Part of a small language model's weights.
Size: 15 layers, width 160, 2 heads of 64 (1 for keys and values), vocabulary 554.
Training: a variant of Muon for these matrices, 218M tokens.
Each number is 500 + 40 x the weight over its row's rms, rounded and kept within 0 to 999. Layers, rows and columns count from 0. Numbers have three digits each. The size before them is the row's rms in percent of the matrix's.

# layer 9 MLP gate, 448x160, rms 0.133, rows 382-439, columns 0-79
097:520487486559498499537564516495559457487527540419553477439482512506459504498478492513481483487492495423502535428509517474578468512529524578514549459559512469562479532433503491498482518554462563525405513480440484436598524505482521486482473502
108:567468571544491513426524498427542475460481494504534475540571516579503511502496490477526528466462529542478510457508478419495496513476509473468477513464537498489512537457525553459517535505536517570419555487479516556460479460498491489489492538
089:583472416541472479489558518454458393578537567462506386526558501506470480481487542561528474519483470557528409415482490455480542532557494512555482495534490484523522542504515474541491466482544392453486540550585447450508460520456542539485487489
092:491436509552511470501495400492505475554518534497534464549549495512500459502497536502481466522507542501499480536542462511510517537435521478544446474518501513535463468531468509539456562526568554395517548438470447472552518486517503457516441480
104:490440500517452431589479505487559499500459476551465456500499547447522441476474440537488491474460528518541463555527548513525510551496455471503494479484440536534508496557480546510516496467478419531463512429530563464482551556426479557586508464
094:520523482569564493465467496501449516635452505485433497530467493462508472506496591544526491565462500532516475547546447461414516508551455499494447429433522476463469501480448493477524477479496530429484479509442476477455516558464507424497446536
098:563509537431526585461550489494492541492507439515450522499486476502494490518532541433491506538504493531511408533405492396518463532494567527480535531532500499439512487560459539459504490456464468551530547498501532558413471544491498467514479511
106:485561460533480474493503472543488632471518487501518482520491553515458535456447535479441505477485443457417576511528531478481457518463475544524443477536530503533539542484555533512469431529524541516471601506460488535472546465544521465545478540
110:534551541552440572457525565501469479477507489545489594513513487493472500491573517431471468534427516506488477481499547477515530486506519527411464509501531452473448527498486481549492460559529458484453394537511509462549523550568413414495485540
101:508606551525449430516454499547526502478472479456413521475520480459536560573482536505513503485502501527476476525474556587586524534571530431528442525551470482444524484482468549512530463516549519553517550437448540501445568496538543508464515478
092:524460486540537494482521517523484526423576518400530525518549422456514480524538577517451523514531484558511456524443484552493583564495512522448542475478505541475448482531491538417495453537548492516507573573446500522492520474482515474497478493
089:507547549495474434514539432596480523511453480482451535503471497552478486457479505554553508506534480517552533624442509441500576509546461496537535433554580518532487579521490510533517480536508450525500506540474510527584537566435567500517571528
099:531457480452523463509510483477426531505462483474490448442498448529447513405571546470579502514496465512520601510535512490513561519540491515524508481444539490536470472441538560528497487526540571481471524458457546502442552489473432465531490476
099:506534471441584556493457508480556512522461451412468476525468447546463436500518512453539487513533501460423516439458481506538509509513491496455484475504537528566510471494492512548550464544444552530421534527491533499556495458470480497505476524
085:523480513495606536457459502517597536494508499523500485540542568503501490474488559473486405472479565579522460465491549444546542470548484489528478491462527493440473506575495425497498406473485546499580553510480522507521541509485551468523419514
091:539489502551542501516526552523481497511503528414501550496497463454386475486465476431482534473526496494504467547483539512579460591476540539472461493616567500473425458477477483490454546440562515523434563493509448551521495589497545593521503457
103:514503494526424563566486524464530514497535510494507527488566533512490523512477471544524445474511465512434455477581532508512529443517457534505479483545513442415459494484483466493460457454511516520511540511464480484464431556535552474469496457
101:496482518521461500511522502462525571555483454528522523464469448567466505508453518535403491428481506463503554556521454470613555511468514499556511443535485529474497520477434470418559473538486484510478460548438521463496521452518597511485499541
092:591455414502433492497454513491525518451494538456533442506512574550491499551419521457540518446418560502534479490445495491462550543441504515516551487476594507552430616506537503520503514576547538541508455483483514514452496558532533502468555456
103:509495538460528539520463510469493463514446543487513480498568477518483564487555480507521448501539570462508472558572614516503438501472512493458488461546529507495491490502594526448490497529490448506508543481501504511455541514493488438526522464
107:484466537442467605541474507447476468452431479388573527493511440490467513427491517492565455508460493502482475490514459462493487487431482565531482511523429567473520479498478532525494435431475508493544494571503513556483502519510452539451484500
100:411535579541497461535449464532521508549482491492456588432550514543488506519498469490545525481476511481468504495508540501562516519443576503521510454461449535535578460436516548586496449508483509590506449520458465514554454496569501502439520634
097:481408495504440519524590443481500525496488521503485571499495482523570490498518516495459488507437527486475474516498519474399502618519549557571469473501439491476458536548528518466416562552516507533478526468475490502509505536540519484527507478
086:472471516427500509471417538511513517444494503520519443502499573516451531494525539480559630486526469509505440458460533497502488555486522494469492442583543528451526478463409541502454563520560531476479543462565446496531496464495533541474413431
098:503474472563512450499477401587524552433495516483492429490504540511563547492482543493521474555518478527490484490504589492506503536524546567497532544490448538468441459489488478523513490530485547491516494472530538507504457496496494466432489555
083:531356602495495559524438452480512546489525551463524450519500468491514494528528531511492478498496494512476540466453525449487551500450524469476508521485503504479465491450497534420465432482468526448431495468489486488492528441442504492440491540
104:474499519496510470492483474510607467486524570576604463427522461469509547486490496435468581444532538491446488549519504486513470541480470510545520453541513479503478557535539454581576460433558558476516532542498504443533534531491529542469512468
102:499534419630524454483462472621475480497535526486469535547490545521473463522517501511484417499457586415502500465509528443488532504455508493545480552515421480541533480545588497466478520471487456526521522441505556528481519453485516500514510472
101:532489505464418440439591482466477539536447515471629521491508515538532535531578542516496492574491475501559519489491514462492528493418537475550518523440526477527494455467444542483548522535510494539480566509450480409530419507487592491514453463
097:418427457487469489556514490486493496453463494589520516520471505488492546536518438438496574562414502598486513540472522505493553502556506518442484521443511523455509444521496590543474525532458539496545547498470492458430545476539488536470482463
098:542451518572546525443509483521491449501555492521504493567513595472436526489547496549491452464497476443522471561474446427490496477494480426469485460452481519509429503502463544527416523485529552557525584470509523477535527451509452491422461514
112:489504512486468545568485445496563508532434441535540482427570527485524511503507526571542506524466467428463508530452520493549524482494525548498531501500545489472529403574552462491549450548525476519412447499486468482512575488521537477436476496
103:402516517461474527487459499503467527514483505536470465488524529481461494502496446471497549524554540519523493471474579435526564528518554517559541541405498517466411480504479501622569588443472455501546512508488564473425535594473510512511468483
097:484431459618476492464478461534497456507516489461478537533473522493405452474523500533529478520512508595509526494435416457492503440489470532450461480516558502497517534560481505499468480486562579409461535514515522524462471469494522452557425519
112:474567549546530530550569497507513483470472528576527571531493498464555492526444488503507474506502445555440549605408501517505516483435490586487456474502528468535437518522507422532436484465478530506538479490524504522520545503435445465521524502
096:458541489544526537484545568476528470530418531509514538571506426450534504454487620465486454518424475500426468530470513523582567495533571524420593459528475537442473499479581472434482487517406458528497484469467488512494513473491491545482534504
100:467437513509501523550477469566569500499508553459515500482539436523509513498478465486495506527500523478519476483453541453455465498570558464516463473412509396518455459483463500500474511502506467515457504463463481357488533516515486466522439509
104:533489469486478470487552516562537493571470537440498486581459499523456471496541474466495493500492580515496459511540462553538440482487531521480434486542548456503430527516463503475489453491524494469516446502538489471511508433531563519444577562
102:493490547470445525536452479503497515502554469473617472543486490466535523583493519454498547479501552433457451530480499462570464462489550559473454537538496538546585489532478488421497445534490547490459510511538566528639504535453541522472518492
095:443514454585554521518421506470523551495428495469563513501545532563511420554491541564446481505467438514464532482535526471562522465448508507503480491540562528522491479507509519468412529472501436523487572549452454471505497447628473439535545484
098:487451532566561439482435489514473493448528541486471457458506476465506460461470482533519462530437427561513507525492462520503476537478472481534433468540527508501529538538638544541597456508485486437523512550450529458542493512550513457572505519
121:496526448541509452492476453520399456509468483493443559573506551516466545465466446543548532523525473531536522497498487489562513507433557536462586434544484513450531465490522404491443509442506489493479550468471528546468531543537484532375500604
097:494498558547512461579460538517470476498468470496534499506518522412478570500541467466515512501568571487503541506532518609543492555534447532499493501479460582468525515514496433450527511523469429566499490534403439546459494527501485507546498525
096:467491564554503486462479573534495530582470423447501475541499590576502441426499429525436484485459533549496498486510470466501424476471462498552527525523450455508478487526435492505506517374516511474465446504437518483573524529492543440532485492
114:494487477546553521435533465458473517445494630459519534481520441527540535540549515451528488537496511482523587541459492500463576399463514477585513449400496499516537477468549550536414502574524507498490461528486568524470521494437508521499506515
113:516479512481462546504526552540504515407485456427453526514438467511517431486541490489472516459444503486485471585477413484463515494487575495465457453507479573567470473540511515506496511481470508442470576449477502509549499457569560562454507485
098:516549506452488544550539461533525498544504569523539523504475562513552527516480477449446536469552475457469565471531466484521548454490564390479439500574486506492491502532474475433598451497509581489470501511479560547479447482376470527448536505
107:455488467528513494497441473462416543521512451485544501476524516506428465526521481454494560482438468488520564460424507557512479497526510486505416458458509509505519504475597492403503416492555414529403434521507530468518516503525477524528486508
112:551554482489517494475559438476453513461521493470449559489502518422479511524521469473482515446474493580471442548448492419561496507509558533495568475453485553487451546485516493549501508532514547513529595505509513558462490452560533503421517509
107:547404486595479467495467538470481505473475551457469533501565509540478504523505514521468487501473409524522474523479549482525496541502549529528507493525503478510562570431478485472484479459537524590529527518454535471508481585521493536501468473
103:517408555559510488531513509531518444502532538484449477511455518497512518430518472529470466508477600579475484534514510504522503477535583492557529485520511419524581592448515461472499435508512503449507501523581527514540498528543475369453519442
100:489457482551477492475516501495555509492452542520498496443478473517463510504445503553577547542537553515520541484472506452589476569525516522471469473464478457489473532541494502552519501569469467476476543507544550419574575502444481568475488423
105:530419570535524537510536530572470487459468537540487506510517544499511460479472458489487477542523499507491450546567533550570518472555488554531496453438516483591566474427579503543476470491478424456517529465490485451494578413481530584524472494
111:421548558536464568554560530461540467509449549529430459515514561524507511564546538511407447505481584483470482515487568537614427482471518505459498515501554511505449507522495556489461470579476439499503556502507544507538611463552487471498506492
072:532525506497555511545467522567424504498483515514549551455529514506507458539452481488605564469472487535512460500474485506562467499487444535499518462439474506491538474439514465464461646474449448490577533413525450421458560499451485504425481467
103:512533464524434517574552543489480456453543517476561523483503465493514571525456521454570494456520498460540495499556541534499534536574497511452458509495560480492505439487501432509415475506551508494436533482506510475473470553457475498589476519
098:494549461519536555512555446508551477491463473444507476502511502533496520529511454528510515457487508518517451545590454501475449516437487509553519445474469538591480512479529511533506457528481460504496535473486501409518563476505486504457519495
107:480493415548541545456553472532458550487499428464463481471496573444471451506550533503503483498518513547522513497528503507481477504474485488525512520510503509469503473428501405520503441475463530459397435562512560557539493566507453426550473475
# layer 9 MLP up, 448x160, rms 0.138, rows 382-439, columns 0-79
094:471488479460452566504525532478525442507522507523497449483519491449511497407481463559421530530453508491429467534537525420475491536491474539537479565544406493563501516637520521417512489531491469508474575477550511485534534496412483515384519547
099:536478507504476530474502446525404422434449499498490444566464531495499471537469468524532536533515478551504454413478559490480519530464583446539422514515489574478499430408495561446487524529534517480491463574478534442477429499540483512506547492
086:476533591558462496409425502508491462520517458468473533511475491396495488424489522547522425553562510459454542472540428542507534479525544464486475516514527500441441459495466527509449419503502527506504515467487457499504514539487508455486532563
086:426480526502425486379525456475494496506535516501554504478528421483519513503494453504516528480570520503518399525498619486481439490473470505543518453522457488511512489457452514476495468503533419538508473525525523499546539518474487430540542431
104:489473489533516472494522526533590490568507521527465480475503455482455522474438482461513477541483575433393458446560465532488545463522544537363487564511450499448545449439537482498516464505585505529501566553489492545523539494496481484439446468
099:517519447391494586509508552407510518478548503496464480489477519487542499466485469463503519487507461442553453532466509505477455509532489480498552487558554439523498492549494527464421529416603454500475562518488545499515493514529565460534557450
093:394530465478542436508494496450493540457503581496549516516533419569509510470546515522561514506521556521404473518466488471491494416547481418579504554544496547515473536420498570539501500540499450488541460506469476465473472539508515470534423417
103:509546521490578552461536472543492529516487468447514576488491536499479639543456513483530484563493431477507473477492505504495461528419455486525491466566523467480443461540493476475529494440462413517486535543548536505462430479505466460498508502
107:489524492602472485424528549471503496495520497513417473548549419474484488563518505447509501451484513510553479490472476453513557511477548502560468423560535454507534523574500476439452490492421466452556481472527550460451424428434485539491420432
099:459520528498533490509453562529486517573475585468495501500518532494544519501500427462501519475499544489534520480453503510457536523556413523440528480452463615479477484401534504619558481535500557484472431470504481474540516528512518521580453465
096:565486405501496531516468511551438529524461497532538511502418521517440505525493531510452494562466419406493476548499526506527455454530512480466421510559559508565489516528502488510450493562530506554502474488437497488463559514404488504435497413
098:580542513587488440495493492536474502585455440466455617452529503585508503482469512470517481477504520584435490461460467446505471538501533460495442482468481500506481554510427579445516542486472502441475462445521474504522501487456479532463477536
099:493481495471422463486521446518498521556450537425516455514554485561541468441478473562485468438457456451491510489438532441438519501546504621521543465478478509500452445468561518536498461499426542447489514441525486486551594506499575497540532495
101:521427535477486462469511494505477432477502489470495430510543496484502509576473531523544451462515488561485487502470431522509486433501537506530526522509455518568497558466503501460488506486476533502510558505512527497529430476513502502501509460
085:520509462494539511435493470478398458444477431518550498508483576487462458429493494485501550458527471446458541414534548519508480437523496488465474534463527498459508508506511531451524529483494500549485519487485548548505460493510554520577529476
092:602507464490463460583507443485490469546541517488455475471485439512509468554480445512524439479529528478518559498492568460573482502470510537477488499450440476518550519545490536506431516498542498530553539520498416439478535536538552423485586590
095:476470563510557502486510454583482543472465525471487486538463539527527488530541500478398536556507469490530542463378468495549514480504525491447508497544547517529495556474523466524554559492505448563442603523545497533556523525512521478534511530
106:490456474470493415501589455511499522502585497545414476476470499498530559498593482455465508475516464539565415522423507567485447441457435484471509496548464478518423516551490501484530491509370470430532458492538493478515479518533487505434511547
092:445481586510497455481519524511467522550475524479490501480497453489540508456460474550469584522567509428494541451570482578538528503503491508483444513510450510451461455468476473462471440496583511488485498466518525423577507516450470577484452535
106:496536509501535495564492517463565478502492491531540508501402495464536454534466476535578482529440480505498433438532493476498557531529512501510508485544532501619548490533499498509542505451530555468585548510545579461440464566490545504483542538
099:544534565458491461569466476479514515503557487499528430515456519563438530565502470508494494480438476461522456515476524506464563488503532467480536541563402547479450464461561616489511532546514489475530543538521518521535515506506542518562427462
097:440577469487507455556471474462495507446498404544494522501510487531528488519465487487481560482542516544502493482526459440510451474495574439455496516528512537577484530503500493556527572522489489547456450509449536521389510526513372495460444527
104:512488493525540532493503560530533456438575494564418544480458463533471501481496517457542525473459461505492500473480521523491502476527480493417580505499508424469492540434556430487554535486533455526505487498500547467462440500561485537522548468
093:479510482511530459520514451474479542482440457543489505544445545529436509446449438447564494466496475480513439439564548505553524508509461433483490553526521455464526469506514460456452473531490531570512446553493504490481580577502530502507487456
102:518509561545540501517533535477473472503582530558441504561497498499411469561513473539576582457523538510511488620487498479429501432476541505418488484488519422495555511465476509526486552549552483489512515574520467532535512493512516539603552504
093:509471517518494552568563539510485553480510440496463548457472548572495554546479495510411447507507489508445549472455557535522538522521484551471484543498536449561469473443479526492484510458571437550495488534445550473528515505490535371514520513
104:468490564476533431476556578461489496530488439523482418468496532572477490478498423481530551464528485441442514540527548501535494548483505544504520591490545523536515523462518504498514507432518485534395548511472504481471583498520438464451429452
101:558471470572481489464501529504485464459513444541599491485511588518518442440523487517522507465539432458460515519474589472500523523524470518417549427455513488469513437506467516514421523541421484516538528556486509550514471555420503543473461541
102:530511519533469410531422529498514530537487487463519467504447513512542492483531460478428474424493418530535511494554451436526507417456539529435475510500520539492516515511592477522494471561531550549453543506475517424473473404492502503459587519
105:545612542427505466522427463505538486520564472493510411462442498502496485531426541469514505463591467450558515523501507575488507514456481523521516485444508520471482486441485436466531487517484457415458472502463555520475461466420522486564467420
099:447478510565481545507519467514484482518532536472561439410531542528587480482476470505495566511530463534551469467493540530486459555509502516494482484560533580543454496517509531505521480516467559456523511519526526508507481492437494544526451444
106:472538513476442518543576507400493563430564491532493513509482530521546475455535466509480524488478498527512512540604464536590514490481512431531471561471525589568449515514561472521462448509472471492540513518473475553486455525437483526494518451
098:549490503508454446476443502478501559498555475473485528471514500487529493453481494550545459496531516523534553583469432473474518420536531529496596524487500473473512484504383513497532517495518466518538476448542480465533513542498540455449469430
098:480499477474545455517460498494486528509497502418446460441492536525475494504534454473541501569436498530487495492520432531499543602513535540517498445497541444508533555501470510485480571534522548515483459492440508548437502536511455506480468472
108:551477543612470506554483463512474403503496545550478533506524520517510492565449478462457470459483413551510418473511488468488483543499492465496435513580524484533494488441559435517509497497477450545428521543456487438475464481456538531538508430
100:462502476487455508461576528466490607481532474391523414515520530483607537435500517481491508507444544514488501511475455487473508495487559495549495545452434472437555532533551460518499517519518474501503532490524521475491525488406543463496479452
105:522558481544476504466460559484503535507577492482508447493497502492512471478477532521456567514471458523490483500575517485559517504491549562505491594492455543513487578437539513490510476486446466581544523553526517522496565447458567526482536476
105:562511521444414475541537479512518597576520504574459481504515514473436483547491474516420497493558566576478517525425582554471474537509544532445489520517540545430506438532523503458465527520448463523442536469509514469534536534418508548534535524
099:523504503435517509515496500441466534493518481539501455448507507419586474510581537523473462511492524533541421481579480492512522395481522454501536486533517501541458425518478520501541538520504400491492456527478512519575444476482501409452532595
105:527472488491563440464464531515494520517467520457421490560442516475490485490557465451581470515482605489508494525532475523472498461536399480498459484423583404460479482464550462475490465478443520489520454458571563504455479533436459548556453476
103:469504506472493474482474524544426472540518537490514425507457377489527483408494556480481502487442405513444553538429472492483501561529482480471458486560545518432471507519513543560545470514569459477506527531485539510463511468465449530612555517
114:440487497493610468529457486510483455444509473478474562495431462539526499541542511502537448544473495543426507510467452502513444531511472507386470496488494453392459460524545518414470517539574485528437490458407443484452485447458566486520499459
105:496488538506570548501534550510554471450470427566488576438503450474512518445477479485413481522459502480546452527540494459527573525511502528469545467567438497464510503562487534492538507534496474519506544455476501552541489476510528458522550578
098:505505538505501523564428482581520491538460528494508473501456476487502428485544467514523437522440556436502518514487515481572421505418532532470568494451526514476492489497496453479556470540576572521533501533503489482508452470460444479529541557
105:486424565532490520451520525484507531426516559503532462541536510556421491587461540515528444516559565508479458442505494452432559476557490483473431528486555501540575514481507480503512571565507494462471530486466507483437525514511524512518539457
107:428540447525519530510522525510489514515513463494580475494500550488522480507475487522466437461527552534459539521465494556520548451507424462596486561423486471551465551459499469544453523494484465501498485445539506473485506451509503464541529543
098:461528530533466491473529463538502549546539430584570491393426510462475518512486587444444404439520526509572500463498457449438541434575464549530520484473590439502524484526525513475470508536525495472494488477537520499489444413477553515560491498
105:526483508522484485485441450452507433451517448462525432594423502500443460537457487470494430503469486454550471422356451525567477466465544500542493507443551548493582473523518441485476471558527523512436482562565502445531506516493500479462461476
121:478473412562494481500430516486518482524533411462482514530590505480507521516454529466543538410526558553522501570447530595525466545616477561536453427513509416540529544537445485474499484506496475480507448456517459430480451560550441492490489460
096:504435508493560468502516543505493440518487484451519440480511498477488524442481425543531491495446485536463497517512540533487448514517505486483535422532468505473465469480448448531523472532455398526473428397514502454529534578480495557489506485
109:475595459504488491500462510493539576447524479534482372575498398491489519421521522512500523457474508486533543563503476532621511459491483500593522447496461452547533493481544418541490514475542495497507510500510420570482504491454445455380502549
102:542449519514565488507472619565547505534567465509532518560503499528489494481437500437435466466450535518425416512508575478483503500596530387502521556514493441436491482511532418507486537426504572484529477508457527532508482447545468561430519483
111:548437532535523537473467464493437500469483479500527517441500529472439495477522537495516402481515519456499511486541446502464526557549480471532504426448426458539560488483572520517508536444475482530464449530486582542486409499534561473480507547
109:438568443429461483487529571526524521515461469546507540448461508535507460496493490451583521460471523481445508447525509512508444494449482540527500492465497458514528484498458455533576593564495505496537494503496518550485556442507484417542468526
086:458528539520488494490514447437514478480559504558467525524461491440492561518549503506463470470494457479444465477428519594468477558463519504539510488518513486620545556512497576476483431478471538440469459591494437521461432528454501463517478524
108:437513535493544444558499447439461493522540441478470498508471427476375451459553493497566510464521526489415477499485478558502458473468589524558520472554502461486541528494477500491476517435505514501476478527468427542514428465526476494462431549
106:529512429471559520568473503501515514518386552464451402467505416452532493523521501507485550457499486518584522451506455467442469490573543477499518466486522556535506518518553465506537516541471475473522525454492553514497588434535456485524539552
098:550532469432495494511539442505556554521538513589468440513547479542501477462508513454432466551424488461466494492492508447532493398472436456485588500520516479493522532491516472535491520542546516509504422501484517477472478504507521521509473529
# layer 9 MLP down (transposed), 448x160, rms 0.0463, rows 382-438, columns 0-79
109:501465513577554528464510490502497457407421563483527527509531514514471442549530516462498543499510509464539508522486538438467497523481505509464492493437423567483516534568561461487470443507496439517450474405570478481471552521538389496501467474
101:464465533483499408459527559460526507570450507461464492494543490513485478529542497482463578511564497508508537502518495498523496558483411494527491472500469489429505554515483500572514562488467492483498448547450475499533516390486511428428497520
086:511502563473554521487527462529489532478504528429477443559482540431427453448489522467512465478457499561564495528535463451424477472488492487408523448442473530494512498484438499471514543493458482524537506544437468535503547547585564486465541529
087:473503503543487467485455524548573421412494419492452481517485521499567523518467518550432518461480462496469472503443482452464500524463490505506497456506539488501507543512485476544508565519580503492531430467561524499481514445465433492521477483
105:478412594510462556486440510450494496539540519526529466511537483485577560483475497532575519508528430511505493569525444478428496440559471503398501468565604460563543469552412518557499506526466520545487521524493512519516501499514484455484449499
105:443489476476474366548468521404515425468464489490510496427501485502479503452474461501475518512516403488454488446519445558474428549495507522532541534576543493505536518531432562462453516581484561458513433509549534414534453494511499531523489513
095:548467547515507501527474514507412444474546450552466523422478466510527449506508490508524466446454581464524431535479437536627490463475445495459506426480481479542464509460463582495408487497474534468525537501451519476439502555521432505453471473
100:451488483455530481532565511493491449511514557613525567545498418439494470595555513538473486557497498490523450454489511507431481516503479498545490412480505488488506470466516501614450536524540512541509535629550477493472546475473474513475517439
101:488551499502510464460446441499508513485532452525534481517525468433490541500424479469494522505505495452435477556486459529519543501514533462518530574514550537547547465488502534493546469473447562513487465498543501495451480531550582482434462523
098:561472476480531482533539551587527509405483527559565481575493485432462496505548520495434438507431513489526477476423511506558475440500500515476497395529482470450468510508491525546507539442460552525460463504469572504486418544514611469533475555
094:501477506546491486482530524468491479519521473435453464551524474482486543487471405480565561465576564474493532482545460466481490554516485516570501465434559487481444479474511532503493523431451488453522557475541419506426454463459505499507498531
100:452467446480453423543543446430470494455525486456546529480488474539529479466497453492473513445560413471490505475487523610517498468557498491447579513520471450507574539528516460469450502517491564580477492502484520548508446499497494557460551467
102:485463555464478511517505515471540489514515471468534483485452503457538564470537464538530490457590486516521496468460542543503509446510419499542468523470492458438446549510505486496491518496450465480518507520498545535453497549490497520513453459
096:469516504454482500528477466486473440516469496535557450513429543503557475426468490440475423510501447483511497508475472522504474513455450502488534521517496495503497463524468518531495471512459480557417496467456532443516475570593472509548501489
086:518481523489508450547461496530547492442482474463472579491513497487535518429461554520507543427529516550490494510525514466459440541495471478511476550419525499500532506460487464494453504409514546506522529537572500530513552424474524428366503557
092:536486516547484411472534536503516519396473469530433450566546481525432499506541500513466525443482556492498468512494467459514479543486453449465488527496517458455420530480516543477503532604534601529544468483464508501535415477530577497586473503
096:484557584497482502490555464535505527444578500510540489511566562529493488454428498465514494532469492510490445535474540508497447480504563410503479452508545462529486508479486510492457503563458480565499501552475530513543444529553522488479492450
102:562488495464468497473533515447592539497433539538535525495442502623458475509540502529491484481567618523448544469469518472460564584464489419534503450467451495508467504472461515431525434507489566485527500488494405494485531502505468535518470456
098:509483520485480504456529432487475488510561473468531514445505478513524486398493518526525519561554580531517457491531514498493478525459533562490475460471434539464569484499447516474543510532468587446444465446531492509478560539445567436525490448
105:469584454585520550482493461507460546500486500533502467410471437507530553389562459501550552525494548569453546517474451552457523491490535497537586446474533519486576582533460478491515509435547496502517495497481567477500518473490552576475488519
103:515468517502500498492533500497503505521479516498535558490532589488577490604564461552507499435573540496484525496534514537536540538471485407488478509432546422557448441458529458483524386496563505537510483549495477494503463529522539433577469471
095:498500546503443507476517453400528529571524447461510522500530488463459532526515412470567601495485540511466472534490539411509542531541506516547547572509532438534500566526449501488452561508522518516568468516483434548541466440482508427557509562
105:495562475466556407469467544552440513555522474499506458435507565499572539497470533406497459498499515448468519500518506490496523533557517525556435540479497497475496489442489458451513523471530495498473451475492486516461468405513528525427579481
093:538467508561519535461490518506494514489463447456535524552450532493457473483451513480416480475465553479534501512497494587546475437515606581508512560475513484454532488443415465514567469458540526499515521500446510448433510561473469421463460497
100:506508439543517506431519516584479504480536546432573467461415515516520469499509508532495387494517525483466523497492576520522550493518458518520502582504478528450478504495525449530442514421513468515558426481501550505522586504427436580495492485
087:484481574555560450563498520488532465473567477515498496534540438529509499480497528459448508487501545545541433455465535512512514468612492569477495530468540565415498505494482391550529497483467524495476506483534537526541545390432535505496518502
106:550487461546557484506534561534496515508526470458522447501482514515473471533505505521548482485606540466538543472527523513529508498529546476521452518449489476485595480538472498465537504454517517590460421473487533562500493487495488534431467559
105:559454440436470446502520506523435463514521505502443507571474464562538540528522545466441555468468542385493497520476542501450505562477483526536496429495458402503554510566490559469541500537521475496480511482519473458437484458493496475505562479
100:520471541501547423508501516480441479491522490514505435405504519455540538493441508501528487545507420535551456405519444529510466469581508504461545495462452438468452569588519531456568496546482511543450459489527556505558483516484521568524467490
093:493454467492534515470564538533436428466512554508404527499584506523468589490511495481500481492474451538538475499495456439570409487505483497566426490534450547541496492550505542478477532546472461532500418486431487519552535517509489590454516521
098:479450562456464516434468438472406489501408510519536582440485552512479442504555482473459411481498529555481566422495533476497540533482498471470465525525489529538542517496518436513546478511506441499509492563501512395518532501557565576444500532
103:491440530488411475473474515564477494556428505504428476471510498464484579500512463507503466555504506498514507509544489540557499549483585497541481432450513492461501530481523553521537533468587504490487504500448485511422508512545567486550503489
103:498493488469530527530492518553475419506468550503515457540582467539508509565523500382490491535469521504502517490488448500491576544490533484521545516493600484471504583514554416450491502485522486476436524516549485447540539488457510470519429505
099:460478445514515504533510451492520517553480483513602482512557539445529490517441394429479496472465531510423491486516543495503437448472471547494532536449476483530565482524494483532505485499472434590461567579567465541522581488510460480508590481
101:523523499492468520551485527502529427543457507532507456522498484443476552485448465549455550485488465483438505477508494463603546559504519491501477498488464466521522477585404608528495458517535504494594509435495556525518526478509509490494477578
100:530511500493480475586555489498495480523498549563529470468507464482439519518476548419430573533525403490535499571441456530445478548504493504498514555475522582502460479484474502442460508493511405578501500473525487473467430461554531439431498548
100:480543590399474523498484473524435476490476480472500450523518568503509491445561486568511471478520495520545461500442497497502477491536509471494533506460434479459511467454587515439493520439484542498456470446427521574514485570483479471400431496
106:519512508527500528499520466474569584485548508525463504508498531536507592535488499537493576522494466531459499467454593465544537461539549506561484478531489444560507549527420489510569537510519496432498468455491530514494456417457490601540517495
101:498487566502516532442511441451379427484519559457503575515508447592457511527515442490579493515512488467511541420519535453521486498478448494502506537398458508480460544542518476471461464472477512503482429532565497483460562502489470508566477489
105:607501457465454481490529490508534511547490530491554524512503512551518501476558498539415494522442519498476508497492504476473557586513541494479452470487552520517559508499512523491564437524456525480532516524560518509486526494498471441507535440
106:494449445486508476456443558388545464549501519492530529453499575531474494533536506544544533471482538469490548492429562524451512555495525484469512453486537459503483477518443503471509528452507522518532473522526507579539542414513504442623519469
115:460488469473443472462453475496547513530550509500559540489457464537480514509521506506550548487518501508505419396462551508419482444483471454529576530460514510441453457536534510487496495517523509421520493483466492518462437403526470473423488492
100:538512479517556629466517504569493438495486514514535487521468446481529466472531543508590451465534519516519552408515515389515501457482484490458508453472504528532459407433426509546465488469501480471479540544525531508565491486493530449476437568
096:510478477499511528457516582501484526493501517446552485471528490481525536470445554457524546466441509487539541495514521374570524540481459466450469547458505536493490484618531516595523517520495525494460489487437569524526534491504553504472425533
102:472509455511508479554532569484467519492518490485478544483444526529494454558521526481521450482533497475518465532448448487508529451455496510566461557452528450457499471546568434520444495470492567552394543545523475513543509449505424486493476572
113:493530509535462484502506481504525521531506527552596470500490482410570524537503487540529433504508504531521502398490516500479510432504529440471509528522486532455531526420503496476510503513568422487433496508549597461435566556505448508453489463
096:475452466474577499483514439560450511470394490538473460576495504515444517430493581544527560486520532513487508523538477501553428498502539487543515553460494497501466469500519524530504454451504498510564563551456461500552477552562512552524476472
112:506444553488532488483498506484499443478512488513551491556457398555510524492444464457450555461466477502486540476496531558519500500461509480587583480510538524495588538566440545482476560567510556437524530492503509465533496525396517508543485524
113:540482468488519540440468527548507539504519494510539482554473499451544496483500522478483400431543571511446522517493520474540500490461505515519502457422508432546521456474536464517458480525568487551493482525507490524514489525578426492433520483
098:598592507392429461481505461465504515521510519494481455448535470522482575499511487525536502587443567532474534456471528439555582585454543522502482496447422436475411469522400583467512523533484467437491460482508555440487494472471540497514549469
110:516444473513483483526499495541485489546487463382446456517456487516519587502520509534530475501515508464484509520541565432518523597540511533546505500514478476440453490501519512473536574411519469523512466485529501525427588564505429471495534506
099:558517573535515489543498613504484540500553481523590542452533445436484417493486398430479508487459476481487529459535465547599428459494454520518519565533485442508463516477543508480517442507468515515540527518441543501485502500514493532452533437
106:408496521557576508479461493525399476468445539463485509525492420504461489438493431499606494433501490530549511492431506472513436530526463511487529491450447504517574519464540494571541511422585576515503489501429555546518461511540531517492524516
111:464570467409463511496505478496510505493471500557506556505510535473452503409479457594533513503487480517464534458510423516486567485559468507495440569520534465534496546545557535521544540456548528509473532491463423535493448528512496521529501507
078:507500534456522483501524529554484562536447496457505420440431479536535483510486498481499548495416527549539471555434502446479507501514526502498484520468502536441468463467528488511479550566506533570564484502490456535490513416484471612449529592
106:483527499492507546438540578490515538466479494418484484498382466506467474568496526530517459486535493436434430557543521510437506505472444490463446496473483501478488587500456466476465459481506495487524487517520461501462497480568495478528442548
102:548553517567440440535454436417520511463473459493436442496482468479481494499493521534519486495519465532506488471494532520467425571439530495443568520490494557475535513494487423517556480486556521490554583546456579484539495503553509489520524479